Part of a small language model's weights: LayerNorm before each block, 117M tokens.
Each number is 128 + 24 x the weight over its row's rms, rounded and kept within 0 to 255. Layers, rows and columns count from 0. Numbers have three digits each. The size before them is the row's rms in percent of the matrix's.

# layer 6 MLP up, 512x128, rms 0.0603, rows 121-175, columns 0-127
105:104145121130125112110134130092092132121114093096150127147111149143110135099113124165158075116121111164152103130111116131126096103114139135112107117140158116122151186154131113170108134156140081100166148111109113129129120142131085099163156159105089144111081143135143136156120083136129167134100156181107116159154106129121138138150121133131122125133087172150124087188157106143140115175114
088:180125130073100115125164138121137109119105136148177101142138116115181090091117130144144111120157104111129088107152135125155127143127096141143081125139098131125105114098112103164124077107162132099109189127124077150137064170122159117111151150128110138091115117110133121144152171125130110130127166146147105121100128164140151125106138138134129105143119139118148148146108165108132146126184
102:160115118148156138117097214106108111138166153083140125135118130171141131113139098113111137128134098154108142130139134133121076092124090145169131128146108108125124155078130096137105134075120102183146148154134100146118123164132104122090105106138127114148137136115108098135107151157118139145146140164106145118138103142112131128127156112084131182135122130173091151115126135071128132155155
095:121159144144133157100118137176101131088144100132132104140134068158150105135131104149132109164124105095117119098119131101156155153085159122105134106119133180165134136110140090124130146135142125087142159122073147146184107130128137131168138104115113171140124127166132124116099098125125108176120139089081135139123078070155103152111102129133128118125133117146137148157172132124126156110117
095:168154137112145119156140116125145113134117159122127164148187170128072126117131087122162110125124111138172093126149115129103134121152087160126130133149151146119134125120153127113158137111128125132080117076121093164105108161132138124106117150167145111120105106105120089156131175151128144137098096118147095147121121160164129131129132095172141074089139156079141163110132148143153172147131
096:189113100107122171123135083121145116133120132110151140172119110161117132149054133129085124105150119159163108107117104107139125168154089137132116139152136105144109128100174127131138120122095125173143124136095110137113162134126125117127090080138120113095086163118120160102108147149107129134099158085135076144145117127200116139141116143141112136102114118130112145173123116123106106152113
116:129109171146136133174084151142135146138147157114149096143133108128155157121097126112136105095111145141130149109104130103122146165102135142150132113132091114101090145078126087153125115157108097155146162163131177142102103119082114163088140100108147115143078085114133131139108125099109159081082130120092104113136135103148129128120163056129131114124136126129163139148136152127145101130097
103:127154131152101133122168169121110141107118118125150129126088132104131155128136095123143068096099130089116125187134094163138109097113112123135116168137129170163098109134087147105150148118155112116164093126073092142132143122106142157082102118124115176092115084113165165130152128107163120116108129149133154123131123127118099151115133140120099121177088150101150135103103157135098123139119
084:141106173129118098152121109143091116129103066146123176121132095086134110152135137154114131151169157128116165139100089198113159102124144116120099137120169113148139122105105138075143146161120121125125113142133101147142111166163135146117152110156120111120131134160124093160099154133152142099147146194145138134082138148141134135102137150131167136156166129108130115106123089107164109142121
125:107134125138153141109150150123153124089102115083167107119125138105128131140148106129161106167119150077134126146170112131107121125121136147140131129114127152109103111116160098164094117157125128124107130103102109133155129118114156106111125144151161120116162128121081200102157128124151117106103150123095121184101150109105076147118114129139062117167133170093116147166118167143110114179127
099:109140163156147159158122129161134075063124097166123131113144136150132087108117143164093113126097111165134135139111120152130144130134118121114087124093153164117149090163070149140155144113104117169118104101119168125126160150146112112146132115115138075136117151117103163147132108136145145107127106103127153133107124120146145133092093165119079085163118150110175095130126106136143113155130
087:122125098156105165155130161151154140101144179100119160105125123168126125087164104114145128085142117128112185150103126125102106124074154157115092146123114129128129113115127116146115101142110141090112103122091102130093153094136083146117147112143119118127157135127147148173135115108125121170124091087108137178114123063144089133130139201155143108135146119129155122109131128134124136155133
099:108116146166090106108128122113158144156128130118094125109124128109115130143108187184171156101147160156116149090094157128097103081110114119103134148129142113142121113132123129139153141126097098129095124082113119119107153183134142121167120115129085140146092139089149138102117147130169118112139103149143132106097136139165076131114101112133126129145123160145115111160168135162118138102196
086:139127156087126138144096159130155107161112106129154122213127149102123151124178121090163081122149149111133068094113127123108158151125116096120114113123121143107143130095121068118141136148157089135142127150165120100121130163128130146137120133134130109110112167097129110131078146089162143103140105139146108165136136118108126087101182093127152125149172141114119139128134141102143144121152
099:126134139094072139166148075078079118117164156133139082127171115154101113135159134130110138123107116172148140090130133168119147136118066163134104127156148138127122116122102102102164122144129113154167138094124135125143097134119109142141107112107147114133109123110113130124123175096116143120107110146124172151171132145080162125115128145146138123145129081129185123159150133120153164099131
095:192111166127105099186145132155129109117132128113141116126128123131093145147101139127143157135149067083145108125133151136149154124121081100137105124108112116071157123159127148113154115134124137113137145171140149155119157115108133090116113154098124156103122142134128128135100112117147099137120117088098141192141101106064139128115141142102123085151109075173164135152139126125102127148137
128:158118098144144145179142136110132156091174117097151126105122121132106128140156135118140114175103088163128105107121094125142080131115126118206133139132140116103099144116163156102108129087156138134149115110130147151106101152146129134111128120143123109130143165138153143072146134101155120160078158126132135123121111085151090148123134143118145171158087155147093139146105139068129107142146
098:070126117150071099094156099124103120111109125112177105152133124147129136109120063100164125135125142126151095128130155115154170105140102122137142103114141110103126122174143159142115127112117110156115122150130091105107130120143153111169146160126087081125107158103134136136137165115121142141141162118123128108094153153113150163118079136096130094121158149171134133121090141144108146190145
115:117125124162147147109185143062170108130141115122084149153086105090103134129160145133108158090160139142146163101129093150125153082113136146123122120133138136158112137089133149151119110168123049120104084117106144119136118160157161119134138133124121164139120157104143144130113097140125134138153138169100144142118078104084148149133096132151101115128122115148136097167135124145121132104149
093:112161149125124130134189099077169147121143123119139151158149145144115137148156116111127133140167174147126129148142153093097114107119046155114146123128133139097147138110104130138086142121141112113129111104165126114109087145111148121112128137139124089131098184116137119148149110127087130125124151190130129154186115109165120110155135106084147118124112127149134116137099101080153161145114
082:128133104122150184169138128117127165166137134112125128130106128091161140107179147155126105144140149117127106078122137108170112132172104094139131166117119140142104136088083117127143111119136146113154151098100107112088098157156123171126136127124111123134159144114203142146105149132141084131111117142145139162102126126131107213138110135126133120167099141121126145136125122161137073125124
082:164083137120113143122139121173211105111132143134131098151124145150103093144123108149093110099112133116113110131113151118138121141098097102140109139126176154123119130119105173157148155119138125092143087107112125146130128139098073140134087131113095132094099105139130138154137167129166113125079152116114180109128109124147150110112170141125097121132115120108151107147108105073116095167100
127:124140139116130148142162079060131109127142141105125109114169150128091141114110152123110097114095161113149136140138134147132105184121108174118078200161108089113140132118100107151134153113160140150145150144185173137152143104103077126075140112130117136122133123130134101148143114131158148129101090142142137148118126112103087127116165105115147131135096089118169128113145140123140129114138
087:167087158140107100195125172159153088114117118145138151134137153132135159142101106148127121104067082137122123100082120150114184111119127061142125118107100143123156137116109148137123138090150133103187115097102130107149108112103150120123113119122109119133132126112131105123141130126115160137102132127106075148157119188135143094104132092123150110121117114110148161160124144124135091132129
100:145090143137150158165108107097132148122217139162163107117159101161113120133137124112127167148138085137098129158142105070135157166148116108139164169107147122174078125137127131141129138142114142118162089168122115127135137125153093120094153125132128118154096151098120153099085109114108090124128139153158119095138126142153121100117145086145088134101150117112122160132126135112125137121110
102:156153076161131153138146164134173117131133125069141151098117108151131115132123113133153137132112138130105116127127117167081157141111112105116138088142159166144173122131121092126114130187148139114161139110103123108082150139178112124144101089133142131149150147137171130155140131162177151184142136159098128114134136132121108121115138178131145126126160140153083152159122109159085118110121
100:133119091122109128134145127121125122136163143117138139195159103138083096137109115117107158140105105110155138160124118142129120123166122149119145132149125149131168087150118146104127095108079167086117132162128118148112103125128121114124068161167112125100144159110122111076139100098087153100131131111111149145134131082105143139182128107106064116131132125180148150147121132081143149119117
094:118159098143142119137164167143142125140134089145157147152161162136140153165131109125114103164102154135096092114151087120114074119110110121153120126129112141144103121136113121118141103133110099169115110126128168119094125111138129123147084159119099186149160109144117109174170166140133146154099129069135090159114119111117074130116138118119142093146099160130126149136079176111127131135150
093:124134106092098093133121086119159074120143084144179147163133142143104153138133092123105109144145106139182111149120146150139132123132135143118129141120158127130168135139129166059118098091135110176112134103082105143124130160142137108112148140169124139103072127138149109105082118137103137141128137133132169106118080134163129108132105126151149093154114159148098123132119127085163145107145
120:119176114157159113159140143120148145146156122115136119106173121119136130088136089135172143116128156129123123085181129130109146144104109125155153155094117169163112123128134120109084102126114121114131159142138105145159189147114153106162121130096103118140078119148104087113149134161160110109159120104142155126135132144080083098112124098072112124101112127114154125118078169117105138130139
094:106145127133115146152125171103172136142156138087152108134041144133094157137139127089167097118172111154131109144127113135117160135089099121122164149135162124104145125116106132112100081126138155127114107193122124117133176128132105153138138078123139095125110150140128119119108118149132113136089171139154106093126128122134147098143104133088115127094098155175106149102142157140108107125145
093:180135186114081137124118182119111139076131147143124110139154144151179155122148115131139147122128147131133153160095141112143143127125104129111152156167127143127121139133140126098138130154125103147127117104071101095145076110170166132104112136084112140142142082084115102135116143151130102137119158101107128136116105162127153136107064129149125095130111177162158101141108137119139131155148
093:154081146145140139136103112143158121139104123133147112079132071090150121151099138102122156167091129157137130144127137111118124152140151137123099116092122113097100113118167128090161134090117102139108115149150130140146142095133147115099124111123136111110167101163123150096126166154141134141115177152086118124148091097138115118093129164122089146175149148144173156128139177132148086108171
108:147104105127127133109197105099150132126146145157099137106104107125124132137185106140148140119161113111133137142150118119081173155146141116136159171199129121117125121159139167148154120149158145148106123148135173132151119094143135120144135121187126161122090130100119115120124119174151118098118132128096112097134127135101141136108050075137111162137132136088119124106136138124097118106111
096:158140086132088148163122115161105103084169178120101123153114114126137126095111107101159169109101103119120091155090105151118119109085178117141133127148128114155121139127123130110109153143164199119143124111136169113155111109138108136092118116153116113112113119131108142127151093092099137148086106118123127110160104133156139155145089151116165112158127131124101113136125185160096161133124
097:137090145087150137134141123151134148116141126150150155134159139176143107104160138152075098096115122134085142096110113147150123120113119112111120129095160132082148108138118124152105158088092082145120148151056097151133132126146142122124106121112147095161130170133118153131137145093130158148127154107112118134080141083092117103143116130160132153139146110125147087183146177127101152123113
092:118066147131136098118126121061137102105114153125101123122165113158116145105117116130118108113148130081106103134102152151123142135089135127133109141127163139120151134187097163094115149187135141123124148128162165121183157099186134101106128137128095139095132107137100123146115080133131107103123140119138107158119125154117122148111104151090120130112136128098179150139106137152141177089134
111:088147144160162127119128128139135126114109083126129111137090147101108107129097134128149133135110112173133155120160105135121122126128168112104087172139133160109069100149142120155083158141126125099142139125124176126157110140135115123099163127157152115103099106105134172113173120120154132103090123138142120141158142086116118141090111101078137131149119165153170175099147169120094128104164
101:147125162132097136141138134142115083143105126156135115102114161090157152128196141152146120135124157118111153124143135125151140196089109092139156100089152155153119128147097129116126148113156136138117105168171107114116140165145151099116158109143107138077099119110129112158115107110163060138096100140123117101125134120144115121142095120137102138109159163079133161129147142166093124135148
109:090111157080103152081125152141156154135156155109085106135123117104112111100140084156145138099139125167104121115083162130118136139097110136135130164116145118108182120142115124146104174122125179134133115139087066165122153114149167106125109110115144125123127108124076128147103109134088160114137104155125112098155126143101133098115078114091139134164137163092136131124131141159111128121109
092:127162134123111100108165099145134110150125091103136099129100167169159145104102097171084157132117135128137136124153141190119157117155129139118153160112152160105102118105145138100143145131108114150152109164109133120135139126131142150082152127183074117083101124115117135134173106101097136097107129144130109139166116154153119106149086071119114116127082138106092106110137097121140123123112
106:077075129147146141118126196138146106136162115105126152141119088095147126149100090157130093097131097134109100166116101120130162096118130160109170123140151154151125103157103168090149120187130136144109123158125170108110111109151121123132119171124114110124135193105127154144106145129115151145108113095111135124155112109090138133145147134111131124158149177146126172133141150098142116121130
120:129136143118135120163105102138143125173150174108130108152126137130131122072105129133177120165161138115102131112116140154120142173121114099150160121123170164126163149140149107135150131156130126133185140125132147127113143103144108134147141093163144121112114161130094131135126119122128127166125154138131107138159154088117049156106073117123113135124132110124152187135093121107084108190108
097:130096131133147122083113139153140093085124152140140134137178110189113156125093151111143145173118066104128131115104091126124113125144146166130103122140160148107107152098173085153133156147082130119180155130134128159148103148104110153122064131142131102128140092157108144139161125113114144140129152140087130137113130109098109125118148107134106169145161149149170121147117158136141099142136
087:133132119101160106170140099093154087162149155091167163133134117140115180120110117092150110139170147107074138090138129122133152117089133120147123130110174175168139144137097097118114139138138120092115170143125117105138167115113118111101105119129110135135111165142127123124102097139108153110108153120113075150161077113117138116113144107098150140107147155127063109124119118098108142139154
093:114137133117104108139092149164075132143108083144138102127126122125134101105111152229128121170136156110122104126152122145170172132184125141129106126117085125106121149125169165157145138107129100138132121165154131123156133111111105111107143157176116160128130107116143128123162149069127157109120115124100114131105134174099176122117111136134160123167118129152116117110138133138137098147147
096:151130105121121125166150100143098124165091125087192136124151107128091150185126183106138116128173166114149112108108168122149131132092117107137144132135132120089153106101119133124136139088149093123135121146135117140110111100136129096128120103168119164156188160156167114149132151106147148143115105150123115128132128148163088178126111136135164111109150093110108132152115156133155119147173
110:141137146121104112137126150109113130137138119143152130153138148155108143126157088126110157170108154119134106153119131105138108155140127097118154090126138151106179137151157122127086161121130147123159120158101103151114135126060093146084134101151135189122163119092127115096151114091125132134168148133164162169121125138119080101123092118132153088175073147124135152102153120102111107136099
115:124122148119111080117139152168155087164131119110129125152146141096089141152145114113172151143127168088118128154097152154142129129147151089120111147129128147153164139120107116111154104102119149109147108109100112145113179119116121168118113115150113125120162069118109145177132108091121110107112112153140121124128100128173134172129068097081143138115093099145146128188117149164138115129125
101:094174134106162141177140132099145114130182116122108089139139135132133151121150080080129096116151161118142132106126156155149141113122080141080095102140138117103115135113153084157057111158149140121129151166101170135124117085100084137130162146116138146090122136107147105122093137106118132126111132094175155149147137111127094162127124101127146115114121143164145114127117129098120140134103
091:076089143127133143130143112103096132138144118155160106099120165102124118157147123173126098147205089117127147132155141126148140122123128121100127117121098123141114113155159154135130070127151066157140106123130131191136127099070143138127107099133133141171168092093101142124120106115154122100120148100127088107105098101105150165134093095143124125142123122095124134131112123116163151126134
104:136113143090145129116118098129121122151116131118089086133113123196133146075097120150117146109118124179105096117148143157095105145097137191128097100078124115094127138145122051114120135156116093132096125131081097141136131147164112127151134080131160155144066112132143142121137139102134111115107102149116124117100145152117129145112106119150139100113121140150157106147134129099137127096103
101:140185106124126065117128090131100120147129125149163105145128141103090122124109134132121165139184105139115128118075155135146149156124097095099106173168087133108112085151156109117140117111121084122121103100119106158116140105083113106091139122155118134135090109108108122122168117158138142133136139138132126148136087135095145167157101065164111127126108125150108141139102149142104158132137
121:113122139165107110110101099159126100106132141121131105149137088157116125072080161113149133161125130105138099096110168174115174120134145104136142151133137080117141139142111152115129145119138163127198087162154152131165119102155119132133112140113100120119082145130166076089113111123135164118100166125100159131129115119103112120118114151132136105148125153137165102132102119110145171105164
098:131146133171102118136099095131076099156123135141138134149136069110139128129120114110134128134146093150121125146121154103149184147111090117131143118143151149140160132130105088137164126141143149140161091171123099138143192115137101128100108138113112091127132111130123130158102137133152150146131126175140156087167122167139140145143071102118130118117099089114159128136086148160060121146112
# layer 6 MLP down (transposed), 512x128, rms 0.06, rows 121-174, columns 0-127
103:117118144141123122147103121178174120148128100150118113077141124150137138163146115134116169149129148143097121098182141121117163128150107119134129153100136145133115052100135133115118140086111148146123128157157114155113117135108197126121111175129126122162117164128143108106142113135130130127166116069118151102156181129137159127136135107112119116112165075093128143095082126116102154128156
087:102154124129163130118129105104104096124138114085079154065125124120065164148120142129086178121072119136109145101132138138095117082151119110123138120122144119104151149132151155100142131144157122178123109149144154086142168102137128156128117141089163114141125134166100172138089091133141135117117091092110108082140130098133114121140106135154116152130129134160135081117142129142137149140124
113:159179147140094109142147089137096139152141120144116157169100125098113147123131155147117152099110155153155142119144127133127128127123117086112146122145133118120138145173129138113126148155112113122120102130132152131107132103121110144170145129078128095104094076154131126082121126106186141160114167120131095132157138159154104149103123181151101088135093123152134110156101165119122122094054
094:157091098092150170138124126112124140152138128134116131164100139123105113118106115105162119114122087147097110105141110162086144106145134153201117158180129095102136115145131134174098096108105081134114138131119090123132107137128083127090130143142165109121119168157128128150141160150123134113106130167133136106142167127089134126122184147149101107130128144123121108109135139156138061105163
099:104134128135124154130132144105100166144131124101119061165112099140147172124150145081069110136116131074100163123140158166107145165115139113117141138131109140138154140139103158099105092147151108089133127135104138085117107116158145099161124100120142101123163118178129164117162091108153148130148167123104148126124112122115142107154174125117130153108098105144139132139127088121071112125144
101:084108143115096097130144165139106098135123106105081117085132178168105094123146132125132125142101159153079135159135133132136151138117144115070164119123168169141131143131096152122110141102084104100147120117114116136141102155099128133110158111109115132162159067158139116122129141088081131113175132163121109101125099152133160100112104134111138119141092128112192143126142129117112138131137
107:132111094180131119099153134080075092119116145117141159097114134138127116141097185153098154141136097121163148154115109127151119070172154134112106147150100121085090111165104120113083114140105162155107146151117155124107155144155100120114123132135139149175119164077133176132116115100099117176115162101119107111129136160106129144111157117129111161128141125142135124143131117110115140133145
110:138175070092106100152158133125105180109108109129142156121164140152205101129119124108129111112128141121103108137112129171122107144112122146138113132127148122122131099100167115092111138145142096127163126078170114094140131147130121113069157124148131089119152159107123098152116156088120145161152106102122155142122096129158157144125147152105132100158187130149141126126128131083141144133130
077:117095116149133163108130145123153136134145166134166129138133152145118141108135125116175111055121095159124118116137196079142141143120126123164146143128123126122121108138136138191135103112165119160131144090107162155144119102096110132155124138128155121139108139144134151138163107097114104164107130113097161133138107131153115083178136099108101147110128119172113153170183148157139163140144
121:146110142059125117131144108112141109127117162091142146169138147096113102086147097093168144120148114115139149147113102117120150141129119140150135114164152104138096129109091123162130098124157118115126087137108136105148163158171130129129135126157194112146095143113087146102124171142086107161130140135105126094119170085162192113125131095127114110100110136131088143107152126116114129099117
097:124133104110078129112118184105124151143117137070152146149134156144119121178134077105187123093144140108103079120137137116127123159116159138093101134160141098145090135093156079132133129152118148117152133127124126133130095118115146146137146139127131177105137137115161078145097153157089121143128142096130101140142114109112098113170164102092152123097144108130100154138141121151109146104165
088:135107147112180129137128101125109138110131080147103120131117099161096121092154133102120093135167125141116124097091082125091166149117095111149142115114116105156205129111150108111182126132144143179142152120081124137156109142155165127145112119122129100106123097143119122134136164146096117139130121131139121080138151127104116177125183135153111094126114165128115124127080110139087119120142
094:140129158143131143159144115163116123077105105135163130125134172133176126123128112093135076125114153112137133156137136115163151150144128119118110151123149132129156144144111113171140146174196128128146099134097133146147112084184131149107123138168188103120137151145143152123151141134121128100075139108144153172146090117119161120105133135101138143087115125089152138135099111080136155161121
087:115129094157142150142157120138130134082141121091145166067143099122124099128062097162143138122125143097134165135106114138152118078128108143148083130123125108177076128151123173104105133110128148085110163114103131125149108102118167134133149132112122148128142103141174093149147127123070115122119125127108130090104123154111115145126118114133081120109123136157129106112105157111127065099128
093:134128144142125137120094140187159133144124132166136159153093137090130140119079104128124123157122120080107122123111119112125159162111174099131156147139107078100113100121142155132123157103144148155137115194118118122142081136100126124139138118155097161123103150113118121114128088154085129139112105158083113084145143147106118125175112090147144122137159171106114139104144177116088154122130
092:113093127125128179105094087111077160157158145130130146099101112116122126081141129090124106155091184125136093128107143132100173133097169141115143116132175171174107123109178105146092146146118114142107113085106116101139126129124103144137136103160130122151122137109114120087122133124117170084122120155127104098100137141113108126127097132119116125099144181092117123117123179131143124128144
124:125121123146116146108116143132114107129071132106160157140125138107120163115120147129103119112139126136127169094118128111121139129109125138064078074135074136118110058115110087145083139133104093142121136155114105135138139170124148143134097090168079154116152158093118133150122106142134119115165116170128126168084128140125146087149136147124120131180112150109105105102137143165132139112122
089:174133158110171157191132128116169083149127113124114152123153136108122107121109174161102154101143091097118122162101110160108088140154090130114120172138129164163148113099174125124148108169142157158134138093122174132126159120140088155076122126130115136095159146124137104139103105135130137121127120144149134166142116133127119107159145113149084091135102122099130107146163120128131130094115
107:125120099129121148165092093109118084130133108113113167100119155104129135131147155116133109156158138132104160185108146168124126128119120139138142154157098091154141131137125160126138141103148158140101151132202170147140128123142086124151159142139156129129106127130082137129072145101171116117106119113153119125133180122128120164155132113108112116082120177131107140182138174113151147153118
093:104088101118106122165097162117112109106143120111127080134113098126141148128127141148105113105134100116157131136120132148178106139091137096149074121158137073105156140141168124081141080129134139129159123146104118134146172119162097115141108128111138149130122072158123104101118140108115148141162104106139180150129161124102110158158110121174115135128191102124134133110121159150138089144112
086:097153149115114115104124104118141142129073087126161154136144178119146108126082137066160170117137143110119132175152127157124118152143147153144119114137134113132173143178099112132093116140145134124122130164195122145137147142102125127093147137116139086139144122095112131103177098118114127125115099130110128119172121150115137091101179117138143101112146135154117122148077144112148119148178
083:106179125129127127148110140097046169095129117166112150079140086107116162099176133086149134140138131122139172132141096123100121109108182128100154104132119122133175096109155110102146097134123116115097151141150090096128082122117160133134151113140166085134156133105146112113142094173119141143132119135139104133119110127120089159133123099143152110126133122144147145146138113154138144114162
114:127146135138152141148080138176172113151118125119092059155117076116134150119161106109127140134133093107151092110132138139106137105127156130142132105117163133103119097145118140161150120095141115116093106119110155168154173125166135117094153129107114140141119148117101137091118104135116135127124188177110098140125158102186098091138151100102115128141110110111139101121129154139119075102113
100:111159162135124158096121121139090162141130147122104133093151133115137110145131157112151101101188160110153151105123120113106087121111139150139140143162122104157106157144103101109161099166131121125105127138133160140096135168163140136145106112090132102141127138114127139171088107123092116112149095091131150082086099097122143135104083123154078084132128130121107101167132096119160163158125
096:121147161091114104185160125128133120137094138116104116137101106119133121169128162148126116146105146147132161114130096125111127158130109150099130115138125098114143129167124105129124161118129142156138185115096190113163146141075160100165092119122123127161178146147168138135151123135123130121123107126134108116141133074124125167171153148119116113136128199146154110077102124139116105165158
098:124112139117129153164115171126133106117105149190125136132119144100134103135137144154137107168193155142185133139100102098172110108135086136162166176125106111127111124140144150154162121139080114124108113153088140147141107120070149126150164158147123149121129114123139165158158111111102151160166112159115131128146126142140131177170133125097113129109137123106120092123096145125145137155151
103:163131080174146124100144111120105134117122115141143147133159164162145118132141154102164110118120145124147128134117111060124110119138172129122124111140112129115122123119095111144130094098190104127131113124102162109118132113167132119123161130203127105146121129095124145094156121140137121174103137120182118128083129117166112095105140111132160137122099100109099148169169107138186113132151
088:184123084127087118098153173104141149157122125086124172106127167145159165150131164147129103124123137107159179135114111119121163116094140143109127118107141164166131112107122112167109129150145141154145100136107149136122138122114167089117110132131138147169119112151178149160110176127146170130078119139140124162121160116118145162114115124157138148135149130159112155115152086095130174128132
093:151135150125125118112156128121139193122163105101118107136133112120119106075132128096122122132145151124128110145076141169143123151102056123105121114122140162166136135132107136122135110130158137107124066133144116092136152089111108171169120113158117127174131130146123116146189144110149107095142126140135100138145138105103116154117139172088130106099105130133125161080148132114102189148126
100:094078112132098158072148132141078115085087119085128198134090129165131113157131166152130076131093123132145118152103135129129095143141167135122102089131127141110117117125161104138159132132121142140124114134162137113099109131100090129137141114105121149122168120158151144133129143081095119132108156110102094121156123174173132146125141107133106146180104115127127110155164118145122135122153
091:165133132117161101109127113149105116089085122150118116169136110125164103182150128147110145098063151113149112117127153109174101095149119115121102107122137135126132132121135125125158143112114140133143137103094133080107103159126120117103164150163161150125158126112105140161147176104142141109148097120148169137107139127108081140120178084125185144120154106130148119138094096115169144140104
084:077124106134169156120145090157173097149125114120120123117115174108108138124146113141097143089075099100106122116081150157090145117122127126157158126083137140123167120140084141142119136135142148103127119119147158159105197166122127094164092140139105139152140171139135143143133118076092172152120103113135119107133130107139115125143160111135126134125122132116106158114160100155131177103123
097:096100108128135112088110145145068139135138160142140174135154114133133112131134131118126101125116089136126152127171144161160116118172132154127131115115101164115084094091117133157092122106110115130152106108110131105120104117100121137118122147119162150115094138147166123152108129068144095083117101110128141144115168110134135092158114093101083167116124111119105121175191120110128149110082
133:112128124081092107118060185136115135129136153150144135147165123119155131119142113111114119130128123127100148107180140106129118118083148145167129121056145107163136155118104119154123129112112126149137149122191114140148107118179121115150126161114093104120129139124142114143115149181124141098135156116151141100133101102154129100125145158137099134096129111137137130157185078134165106154149
093:078138128123131152132170161110108134109094086145151131100154165133091126138169157176118100135143169149133160119158127132121107152165084131132140163119148151154111161139133155113149089120109103152135119159100121141148140141106129092114149145134124124157154149138146111119122137136177087146172119131166142171082132143122125118137157095146123099114151120137112150114063114081106111141092
094:094143140121123128093119139134176133107097132169112127119082140129091089126118096099154122170124129103102162140136079103126124104111130158111080179161082150096121158094126149174130107142128132109126136132087161111160141176154109119154161108126091114107137153140142135144111077137167127167128098171104135155138128128151140100132178104102124115137146133109096116139138129135142124152108
094:153161141126139175113128170149122144100114095157140128167104131094131107170134132134144142123142152145102144118149139111119117115162121108139111116141066106122154163083108099164139179110105128116138116144110112111078113170077123128143125111131089125178152067119076124084125151128146118124123120125107120110130124129138139130116136137146140134171157112120066126108107181124160132103148
127:110082084144138138106154138181143157144144154123149146117199159151119148130106129123154125102122136097142147126118072117159158168107152148123121145089127131118124138116131106115113112154122140122127113142166088106101130089125100141130109119120111104130151125171118089133147161137153175118157089123170164113111104120134122098183090142177152124110099127130114134145164103161129145155105
109:118105111159118112151136170091108130077148102118129118127139092140156087175083130082092125118079123142143129141144137141102139106168150125137142117161118127106122092082165165156116107136133157115144134151095092114118096107130082117123139134076122126161140148128180149086106149135148154100137131157136154114086112142132147149146109146103113129123122136154099093159095117139154116173132
100:148164109156126110130132140107133130117133146159182135100114159127139127143117133128136121129111122113150091138155091151108112147145131146103105133115127137179128149086103089154153093123159106129151110089159146082118119139154136141105090117165121134151140132105165092104141174107153107142099163114146149133099096109164167147085118116146142116104154073176109160152136092087138174130126
094:123116092094109134141091128108129114120098140165138137137124125099093105171135129100112125128137134152139120164151124093131112113118088168116154085061126095124158133190166100171110131138130146139169142098132136170142114099123120141130130123109181136145139148116130142126116120142159173151148124116124119129136109039147142161119151151134144142114163146144090097146114117106131143170111
099:163112136156101153103117129157155157118127168113145153102153166136113130119179136118176120118136154113132117133134188150143114145158109166128112130101071139113142083115167126179166160070102115119124155154131109140123116154145104119119135177157121143118100090138135145146161092097093136123140163166118109123094138135125139144128112099139088083122112120105109130146115143099144162127128
113:117134108149097105098132162165139105145148094153126172122160120120099138160197133107099078113121123116116096093162097133150102149143122138124117126137077085140133071152132138118166139121102121111107139119147160115146081130129159140098132132075156148090126127140159115150121118160153146123151138154146119113110119155145123128118132109132117149113134111141132119149179158161059150097112
091:110124145159126124163107093118124160122117150104123116116132114108142067114153090142106117117110189138112134120159141082153142139162119099107170096095097130101137101150106142157095127099131160133111164142143129130144146098155107122088175127110144146140127166080150140112051147134140139126110120115134123132151101133136126117179120154146069122147136107112157140176141148119154132144126
093:123108124181115125127111197165150165086106154088105118110117110174115097149116114147100126111101101149130126114137112154143154138131127162106115143160104108106135157146131114096138135138062144165138150107076144135107167113102124153162137120114178130126098108108135086121109089109123109125156109165142138112121153176129116119161145119100121160164153155140130092133102115118127103121151
092:099141137111158128117148122106192098137074128161190110144153108125141118147121094065141126105134091155122140150139119118130097085083145127146112145122131090146108101143092116077114104120155127113111175102107100123103123140144165167122123145121108112127140164145137126126072099143123117152119123145133130118142150111130135108156134147119126139092187115121156144100108145167083106113132
098:105124121122118166133091130093104199120153163129143125135124131088102140132136142143148139102112105119102177115092148134138116152078092111130146107117124115184126170141120098118127111169121141156144153157108130108152113143081114109128128127105114075128108122150082116126133140109132112071134128103140158131117082087151140162116089137136128162118091143188120136116127160147135134150098
103:130134133158108126090147135149135119120073132116107128149142131075132157137106172123075097089135100130141128131148098130132138108107113152133098201122115164155129108095135114131145097118110126134118115136096175140146123122117121107160153170117095093127094123141132138162110144102112136105118100141078113097144119117117150171166199102149158160104152124141111104119106144140110173125139
104:126124158149123160136136142092120125095152159136141119136131139122166144157113146156096126113126143155166142142129096159136150113120147139163153143135070126127137062131139088150089129189134109165123123135146138117143103136138099077090149116130151129132141188130150140125144106135133167119187146131098128129150163098133130119136151102122151121154141126113106119075106129109078184144093
102:151124121145109091130172148148175110112105153120150106126141135173118124125098207153088092161114092124121130134140125108132114108132133153165082123104082111129158099150156113131099118127101133146132126102123104120112142145107157132095127150104095161138145110115128167162140153128098081108118127126163085090125117146102117138149131158102129142103156116115081149132104155073122095142132
103:113132133104131113142110139111160148114128120121135111102068116144099140194110081134130134125142133114092136134141078137145124126111126161092151113127120081125156130120146090100168106113123131141110124169109136102130138178100137117110125158165116169108133157098099112145138115138098120142145168128076142134110146099154164167112123132120090127092130082142190068143104115128130105134136
098:108161137117107120156083154118139109158159158139150165187147128063135138138106150103116082140156122098164126137153174099133145082143084105116119128132109123128093161113139143141142132097133144121169100129132161116091151102114089141129163164117099125127146105139128122153093123164107124111141137139133134116176088137149107111159144152088133168129127116083110162115116118151154149122148
101:159091181123139124124147107141182090121107130119117116153133159121082111134125139105107195135136151144181140121178124134109103147128142110095133130138126103119113107130095155155118117104145140098151131121098102103099102108207127151111110097165161120108167120114133125135128112087108157137099109142136092118140116143120158165174105094102142093145100097105150119154134132143125140129123
114:141099100080122132148169118088101103178146104138143169163161164110145127147137110107134150103137117152129127144115151089109136129145072149100061089112128167158113142116165126119134139099149105143117139103100074104107138146126106139108161134126147143116147144114104166129124147102137085135135105083149112129153139160109153151114134093139113140145112143103146169147142129141088159098141